From a checkpoint of a small transformer trained on Wikipedia.
Size: 8 layers, width 768, 8 heads of 96.
Architecture: no biases in attention or MLP, attention and MLP in parallel.
Training: a variant of Adam for these matrices, 4992 steps.
Each number is 128 + 24 x the weight over its row's rms, rounded and kept within 0 to 255. Layers, rows and columns count from 0. Numbers have three digits each. The size before them is the row's rms in percent of the matrix's.

# layer 5 MLP up, 3072x768, rms 0.0372, rows 2477-2526, columns 64-127
096:128174146119083152141139130132119089113140101131134124100110131119105093131156131198109125127182127124164125132160145136182163118137069099164122084144132102108158146141135166147172167122150107
100:090160167133133133151096089108141085121131129133107075139131148133113150130117125117157142129144136116170137127129107129170177114167130155136146098139128129102143136160107148129168124164138178
091:129092160125138114143142093192108149124073150136149094144135146189092105127117156121136073100124126131159121123148130141159122095163117089135128135128131104144086141125108143106117125113159138
105:152129151172094128119133095145125165108089098119108129101114192125116114142081129141142112167144148107121122134107125130133138147089126087140161118114132084120147122149122103120128142197170150
103:102131114153167101138146119194171142112120113124083119138112130086130140133100142094142127137114165149145150139124108094101105103140124166118137123104130139116144130133117142083139116116145124
097:127141087118131154137135130110111134101103089167101128112140123102124083139089098101116123134116112135138141171117144069167146173081110137142126115148122097139102140090135110124147114112141132
105:123133132157145150083156121146119097114129103128118107108111138167136123126154140108145142096159105078133148134099110154106138135103089184134143105142104132149149126149124111148137154150146147
091:088113128128145124146126090135140148082081085166101113148144142105103106130155089151150135111161150168120123117113137111156076111123131142093138126132141106107126129094141151155207123131197137
092:126134085134107133148119122150106136171111176130123122142120137111104148093140124119148132109123154128173156154127140159141116106131123109148159164168116099124108121140132105152119156122113123
106:177103140126106145118162168095183081126093144151097101114124134131111097129136130125126152140146158151072101126139092166154168136133148104170134151147123144107160135105118151149160156146126122
091:130112151143103145096142214140103077175142172154103153113147108125176125090095133115141152143102110116105139152122133099146142132169163140148138093148140108116134117131104125144164107084130128
095:114127141162120158100162137124086108106142170186132118128111121117142123124126090099117134106091151109125116102131118085096144158146112156145121125175137097100166095139128141106129121153099179
102:078081159149143169122153157137097119145118143124104149136165156166107073104132127151115120124118115096148133134095107150150125083126059164090144163135152089155102126129121106123147120066140093
088:136116133136109137125126167120135125102110165111097149134096180130145120155146125144134131135131140064102136140131177140128146121135097145182114136175149118131103105137132142145096095141128115
109:105144135166129099198104102138097128127135132149090153104135149154149133142141094125129102118112126099124176133114145147099141132092107136109138100105131093110110141121108115099109163188152114
102:113101152138138107126133121187117147145128097177096125163097161120119117126118135133133133131190138113129125171149119137133145143132068095095147134145134109147111132151130171139118114114101136
097:118142136157116132130146136121191106122124112108127122126163122130129125092128093138089158192100153125143177139130178088190175152088128110115089151109106134090138174147147110103145102129128155
101:085127112165164129165150114113137102128087109134103145110166109124111132122135166129163102123129147151123098126189113123136121162137125120122132116131122110092159141081145149135149120104148117
116:138157169139163109081160103114133120069159136157122153116084129135085118100105131129125135130157139120132166140144128162131163130146099113164138144105082121108146142117162131120105142124135137
105:132149133142152166121138124114155145151125102134119126130175145171105140105126148117122129101149071124088069131127123091142147126152143156143146153149122148157142138110130150156142094116156107
100:127119140169090142099176079134132119144126139143130117103148141133130101109092154125091119121131149130154147162085199142114114155123108159135109114178144118108135115108153122133101124137164130
098:103099143121115104115094135169116111111123134113118103095134148095128135098108114125129115104109130151144114179126107143152182101096135132099147178145162125150147147149135165119090177155148111
109:152108125173160094146135100181134139108155089130090170142118134132124111075097117170174159149155153117140136152146139100111158139140107132120108146144152086145136133186143094131098131147132145
100:160154187113124150111148092146150124121124130130110141128142151130137094177112145177128145111122144123112141183111100124125123119124152101121170084119108128155139132146175140140171099156114129
098:138094188104148148118152077138130111108111088160093133186157140177104142145101093179144145105116167160096132151124107095140147124139139100146150148109114145117115075134129123131147150113138106
102:128131141138153123120122124151125147130127109145102123143151118090106148192136083132135119123151124131128124153143141147147118146135111145125146135124129122169135097132142091093170125110170152
104:112126127149142161145131117125148132101114131145121113125129152117098143086063103131105113100123116140100081174160135101098132151129132155126130111142180141109185120137122139131116108157125092
101:136117113122133147160130136138093102104144172166140157141121096165090120197128071133123138141157140139127136095126118092149108118140178136175148138123112150161124192130097156132132122150131129
097:113107131136104126129108122080142116118135110126104103100167126120120098106119146142127152128134128163145126113158119139146133123121088095135098161127080121135148163143105121155115155101132144
104:128113136126165111141115118144176136128123120137136163162171096090110104119129141131117115124070107115122114106095169140141131096109120114134108150135138097129138115119120133134131128082156163
106:121069098143171169106098099133102112133129160158107128124150106169094110123122128143123129122133125094094138113120067138132152124133113123139160152153147108093102129128111134100124136126152118
099:107107143114143135101113117126132130131116079171136109126138127181120126132116141123163160107192132096125097148168108168124140134120135128155196171162073107080092139077168130137089135095120133
102:157140147121147162121128081080149140158113144117139148155163102145129137127109102157119139096138156088134120162153113101134122128118130119141129128144095101100139146119115150097142132148151117
095:117146161122107101140128091105132106140120107125126131135148141143150130109102170102096097105129156148115127109180107122150120108128086094150087139151162078133156131157106137152116135123145158
097:103098146113106094159122130120158104107135132146085098116111116144171122153140120153134117138116096120177087179132116140150109154176118121109084176159109161129156129125194134081109106094133081
100:068106125104105141132118121130115158106132099144111110161124116103164122116120112111160086104126135125132096128128095125136140143108114089133152075091150134113122131142138107136122121149135150
097:113069129154142179165145139133136135130128087118116175091159110145126103145138135107175116079158137104131100116133117110135124088168088142201107095141109107108092155102105174127101138128103134
097:103149097155142120142123117124180139066144165114143127097110141185140116128105109122124139121099136083116107143138164109128162136119123135132128125157133152132155135169133144138125148090111145
099:080142162123141113124162114104144125131116133156100114120121112107104121126118131131152132134137114106096109172109107099145100126160115142117124141120114110125135115176112131082116150130137159
091:102105105109129119131115155147095146141122142123132100108161142148124113132151141142105150137145176159118128177143137135132167097135140087147134067153159117121128125150112178100091115111099109
104:116093103155156108082163164146124128149132121123098129079135122119149147126102127164081125116105128135108102163133154098123172139147131096118154101158129188108107152166162145128134119089124072
103:095147179174084155147115156115140110109102160122162180118119139157157118160092093190122121122147138116155124166103172129159164107115124131094102093117140118098170141197159127154138122110164106
086:097126132170152122156108109085127123110060151113139123162129124126129130128150094145098124076175163155140133092130141156093126100103104112159140139115120107103119101113130137098164137181072103
099:143099126120143126133121095154123093087116127135093122144144162126100108142119160146116086127109089106135097141145149111121150127114116117126135075146132113163148132133146137122123157148144190
105:158100129176156095129149126095129119079134122117133201156139145125119108115147112134086090159174140133112127144132098142138122139153135114142098121165084098138158140179128114121147117152156166
101:146121092117129150159114119108120153116144141085099138169144120127143124132113119148115127131179111101131107138145128126172134130145138153125129128132110134138126145059128146127164153130118168
094:164121107107112154155109131168111104153077163126153140182163141132102131134164111127140114188184152160120129088165170119159137089119118108151123128113098071101111149150127152115087115171077149
103:115139111183090152130114149146106101099141152128125081106109144110142120128156112154131086163102100098104139187116148125142169131133080182138164149108108173161111122161131150090110104154159119
096:106132123133126113135073070135168164095127161112101150098124140137084140131100114130138107078193175074181151141161123129148110165130187179112137150133127122118093137184113135154151106146150103
100:072114144132151100148110102150106146113159157130110128155121117155100125138074131134070136146137114149122098163145147151150112122114091129164070162142163148104127131132147130139118122115092113
# layer 5 MLP down (transposed), 3072x768, rms 0.0224, rows 2477-2526, columns 64-127
103:112095098100158131105108122096152128154104110173103156169161131126127117124097126131145088114136142135123107087141108120116105115118132123137130148148131132109101129065168141105107132129082110
099:133108118120108162128123116131172125173138161156111147158092123091130104140124154098126112145085138143138087129106115123115126085137140153149148130116121151156137103096153081118117089149128076
101:111159138120137122140160105112146105146155131142103113103121152083165168099119127121133136176133154114113108148166095130076127126116142127111112128129089121128134124091146126116135161134145143
104:083164133131151143094128134163122144106141184168187071178127143119142171143132140159131137125142128105104142120138141085084143133121085120149165156102102125139116104104137169108116149120097112
103:120143116150086143121106148140109129169143162124091089160111122149141162125109142140110097114170127141080126121141147139144129145158135096169159087164137115119110111104121158122139149074127144
095:073073152153134087115114160080141150119117176108121079108118154129148096122126155131153139086080160141135135104122113125111136119172109116112126126173131130074174113100144142136119117113107159
105:136139104098127175144107137119122158161133152156117154109181126157091139184110178141145149147121157157121122130136143079155131153126142088127122122158157107120062112102116166150123135102099113
090:098093094106110146150150131129136141149117120120147092113112124154144127123125123141114121185119152150123122096152092120094154120101113120149102096133122128144140144125184133165129151129155146
095:162126148155119133146116103107101111065182145102122153102129085138113082164119108166143086145148081107099074114088123161125105147111142148092144084109131163156172131104154130046155141161105161
101:101113124107135126154111154163122126110179127116138128141137169147127155097114121119162124103106153093136086169130139132121124154119118155111129085120125148169108138115133126137165137119111164
094:123147157144103128133137088119130112111128117107135086122104071124109120118126124133116113136123171100151112156122127151105125163113110148104175151140111103150136117168125140127150164133170142
094:125092140103168126135149130132106120129105125096124174107154142110143145154111108140099177147121156145147154125100149145143157162121108130106153137104122121151141131132111125134177126122135114
094:119154110140157142128105131163163170098156159147134145133087094109107120117121106119133149118091127085129095158138117103143129092123097151104141148129130133078147167123092152109122086166152121
093:142145086135103112135119154121142155142123099101127083098118122130136106101104118144062179115105104149168119103137122143097067128142155113078126127075144109151095118133157115123145126128143156
127:129124099073120137076166159156153107124115114112156133137100128126103126132133154132131140143123132135115110123160116093143106094142126115154113113181170130142118108144110125148121075068151161
094:139146114145143046124138117137112108122148112148159115112157125142180130133126170135126136163097129098120121109140142119146106123133156109092134154145163113135137144078105144116144153146154113
104:106141151092136116138131143082116124182165121126097164169101114142089094133155120101148130068133139145102113145133115132084133122121145117150129113182109112127144127167137119096162139128120071
106:132120098064152128151109097144141116121131126129125117074139148125145131108149078155133118057096147115133116107122099181083155123131111103131097135129114149151121134138145141127106176133100105
121:118136131133152122112167151139071112090142155124137149164133147142097156127126126169124113116158119117101098106131158177106133115149118168091135118102087134153128160147132104131133117137156121
097:127131175147121159128118108142105137116136135157129120198112197155128158128147156145129132115151136124137089105106153124129188147093115113123100133107142082123112065142137157091131109095058088
102:113124146164116141112101105112083132117137115152120138131135147131117115197173123112087127136117111121134123140146128067131139121114151132124139125131114112129101134102113087140099126127096123
086:067143117163092121127099162090125145113162148115123142136149094115118123198133133114102130143149110103143080114119135112096147125124136107136095103102151101142106134161135087095134091106114127
104:121147121148144104156128177084129148122128101098150103117111139123121149077117130117151107132099089097121075121131105116105144130123106120167130116137155103142129110097139097110156134142150120
095:105096118108103123154132147148122096103128168141124192139134163127129152065205127114145182153099126104139138074110172128146109095123133157127112142118105086105141145096089164088124132115107123
086:106156123107164121115146120132132157151131133121160149101124105106144114101129154111132108118130142099153133111136119124143134158122108133151119152149131118111121134168120143187123127142095092
098:111088092122071101107096129136108120129140116125116156145107108133151148105171138120106161186115111146124134107157134128129154115141129170153107135173127176104109160135127121152130145111119093
105:161107131151139139124132099111137119102101120093114136118134137127079097086181109131107115125140150132119154160119115106117136120135145140126147113149094149127077140112101149116110161164089104
095:136114100101061129080107104112114181127145146141122113089125150117100109156149112153130071128094154081159111122132137126148132103151102125087114122127097119149141115103120141159114164097134100
104:090169157130139072122119149125111108154152158188143115141116198086157097156106129144166119153139127082132082185163102129114139128147106151106147126140098127120070134132106184109115138137159153
099:125152105167095106138133104160129168090127148155093107077098178151167139146153104160117130104151145114139172165118111119128112147122123175096071161147109163134134114121147122125113148115098110
099:126111135114108167158121130151153136085145152123146139106108091112137118099135103153159117151121171159115116097172092137111102157154107160165107103069140110136103134118094138163167116103150115
098:110139141088152110097114117137098145120113075150123132107153143118113165097125123067131098164115111150113086168129154165123104142116148124128053075169135140175134121134168100161104138138115112
092:144155130119113152122145118172116095125152143145103132126097158112117133125145158143131151145127097183115131175088113124080148079167147134118157136121157093135163084156107133091104113137121105
098:150085103100122166162125122120148107111138163122111156126118122097111137144157113090143132133081077153118125174073167152129130095142115173131129160139116151115112119115127133105146108081135095
096:141119174134169161167159129140128149137117123084114147090134132125125111076165112105107158134201142141151118158125133133106138146156135126144155124186109117103120138079115136178178138157088158
096:117085108114112102126118162130132146140110133152164144102139131148116128140117147087124161101121070120091150151110146131130088096126141174084133148157156153116113133092154137121124115100145118
104:136125135173123091137162114134106154129113161148121102166143161121145151100171138126147107151113175136131186131168128121110142136098111174111147130117093093086124101067140124089114150135144125
090:110121137116124141132158126118136171148151112096102108131112098140091109109117156169106136108163165117149128101141143151096141155162112148137109113128127135103091143158101094130106124158078136
091:138161109128145117082089128089121129161155157102171120111102137105147124125107117121076141111118119143134098123140110123114154088133153135129107125143114120171118167155160134157165123140147116
096:117131092129155119147140130115124101122148165153108158093135138100155178132103054116139106144128104096130140134108163116088129155122084177102142114111070148130157100122189108129121135128149145
102:134134127135118151154120189154113106117151151147081147102133112148115187077119117141106105115131132155117164140126107124118129125156159109132130158121136084142159138097123166150120139120088138
110:161128122139186137102125102125103095142109162113150086144117149134123156120143157094130133143137114137080104156172108170119115108107134130148089148176109117093131126072112148142151164124102156
098:164081118143145156091148124133174111122133102110113134071119096099120149143109109153159114145128086082107153195149104094123133114125119160146142123087139117129133140139143130097102122092179149
093:095123095127123100184101108118149141105135131144168136110113136122133145128120165117150109061117160131110127118138124113098130123119113163076125109127163128106110089097106170125117098098151106
103:101121135107106155153069137129110126117133108144138123141103164116146127144132107134131069109130108123150121105071174113139142076120084121151112114128145103103141154094128132157117111127172137
101:093115163126149139112125132135122126142118104124115117169139161119140130143118099115105128106174129110102074144132116117136150112101122137085169130113108118122166143111120125054117136113131121
094:131135127152161121181110140121155114128162086126115111150111116079155133148081121151122145143148135067154132131135119178124091174082129136121108133160155086138118088107138188108154132168113123
101:153154137102128082142120102085147091103116118123152124158115117163101167158143127104135140110146120104145148072109112120138149089140108136138126126146152105152121152095148159141130131135106122
090:113108131090109158122157156136104104136109104097138113128129136152144105102138156114154134156129128135115134085151102148114141099147124109132094113127151116126131113079101133155092113119109143
104:177117148134179128089151094115083136125127126126096145117142110132112077106157134128160128123118157134175121095135151149159164151113134097123093108158110104111096107122105147113164169118121162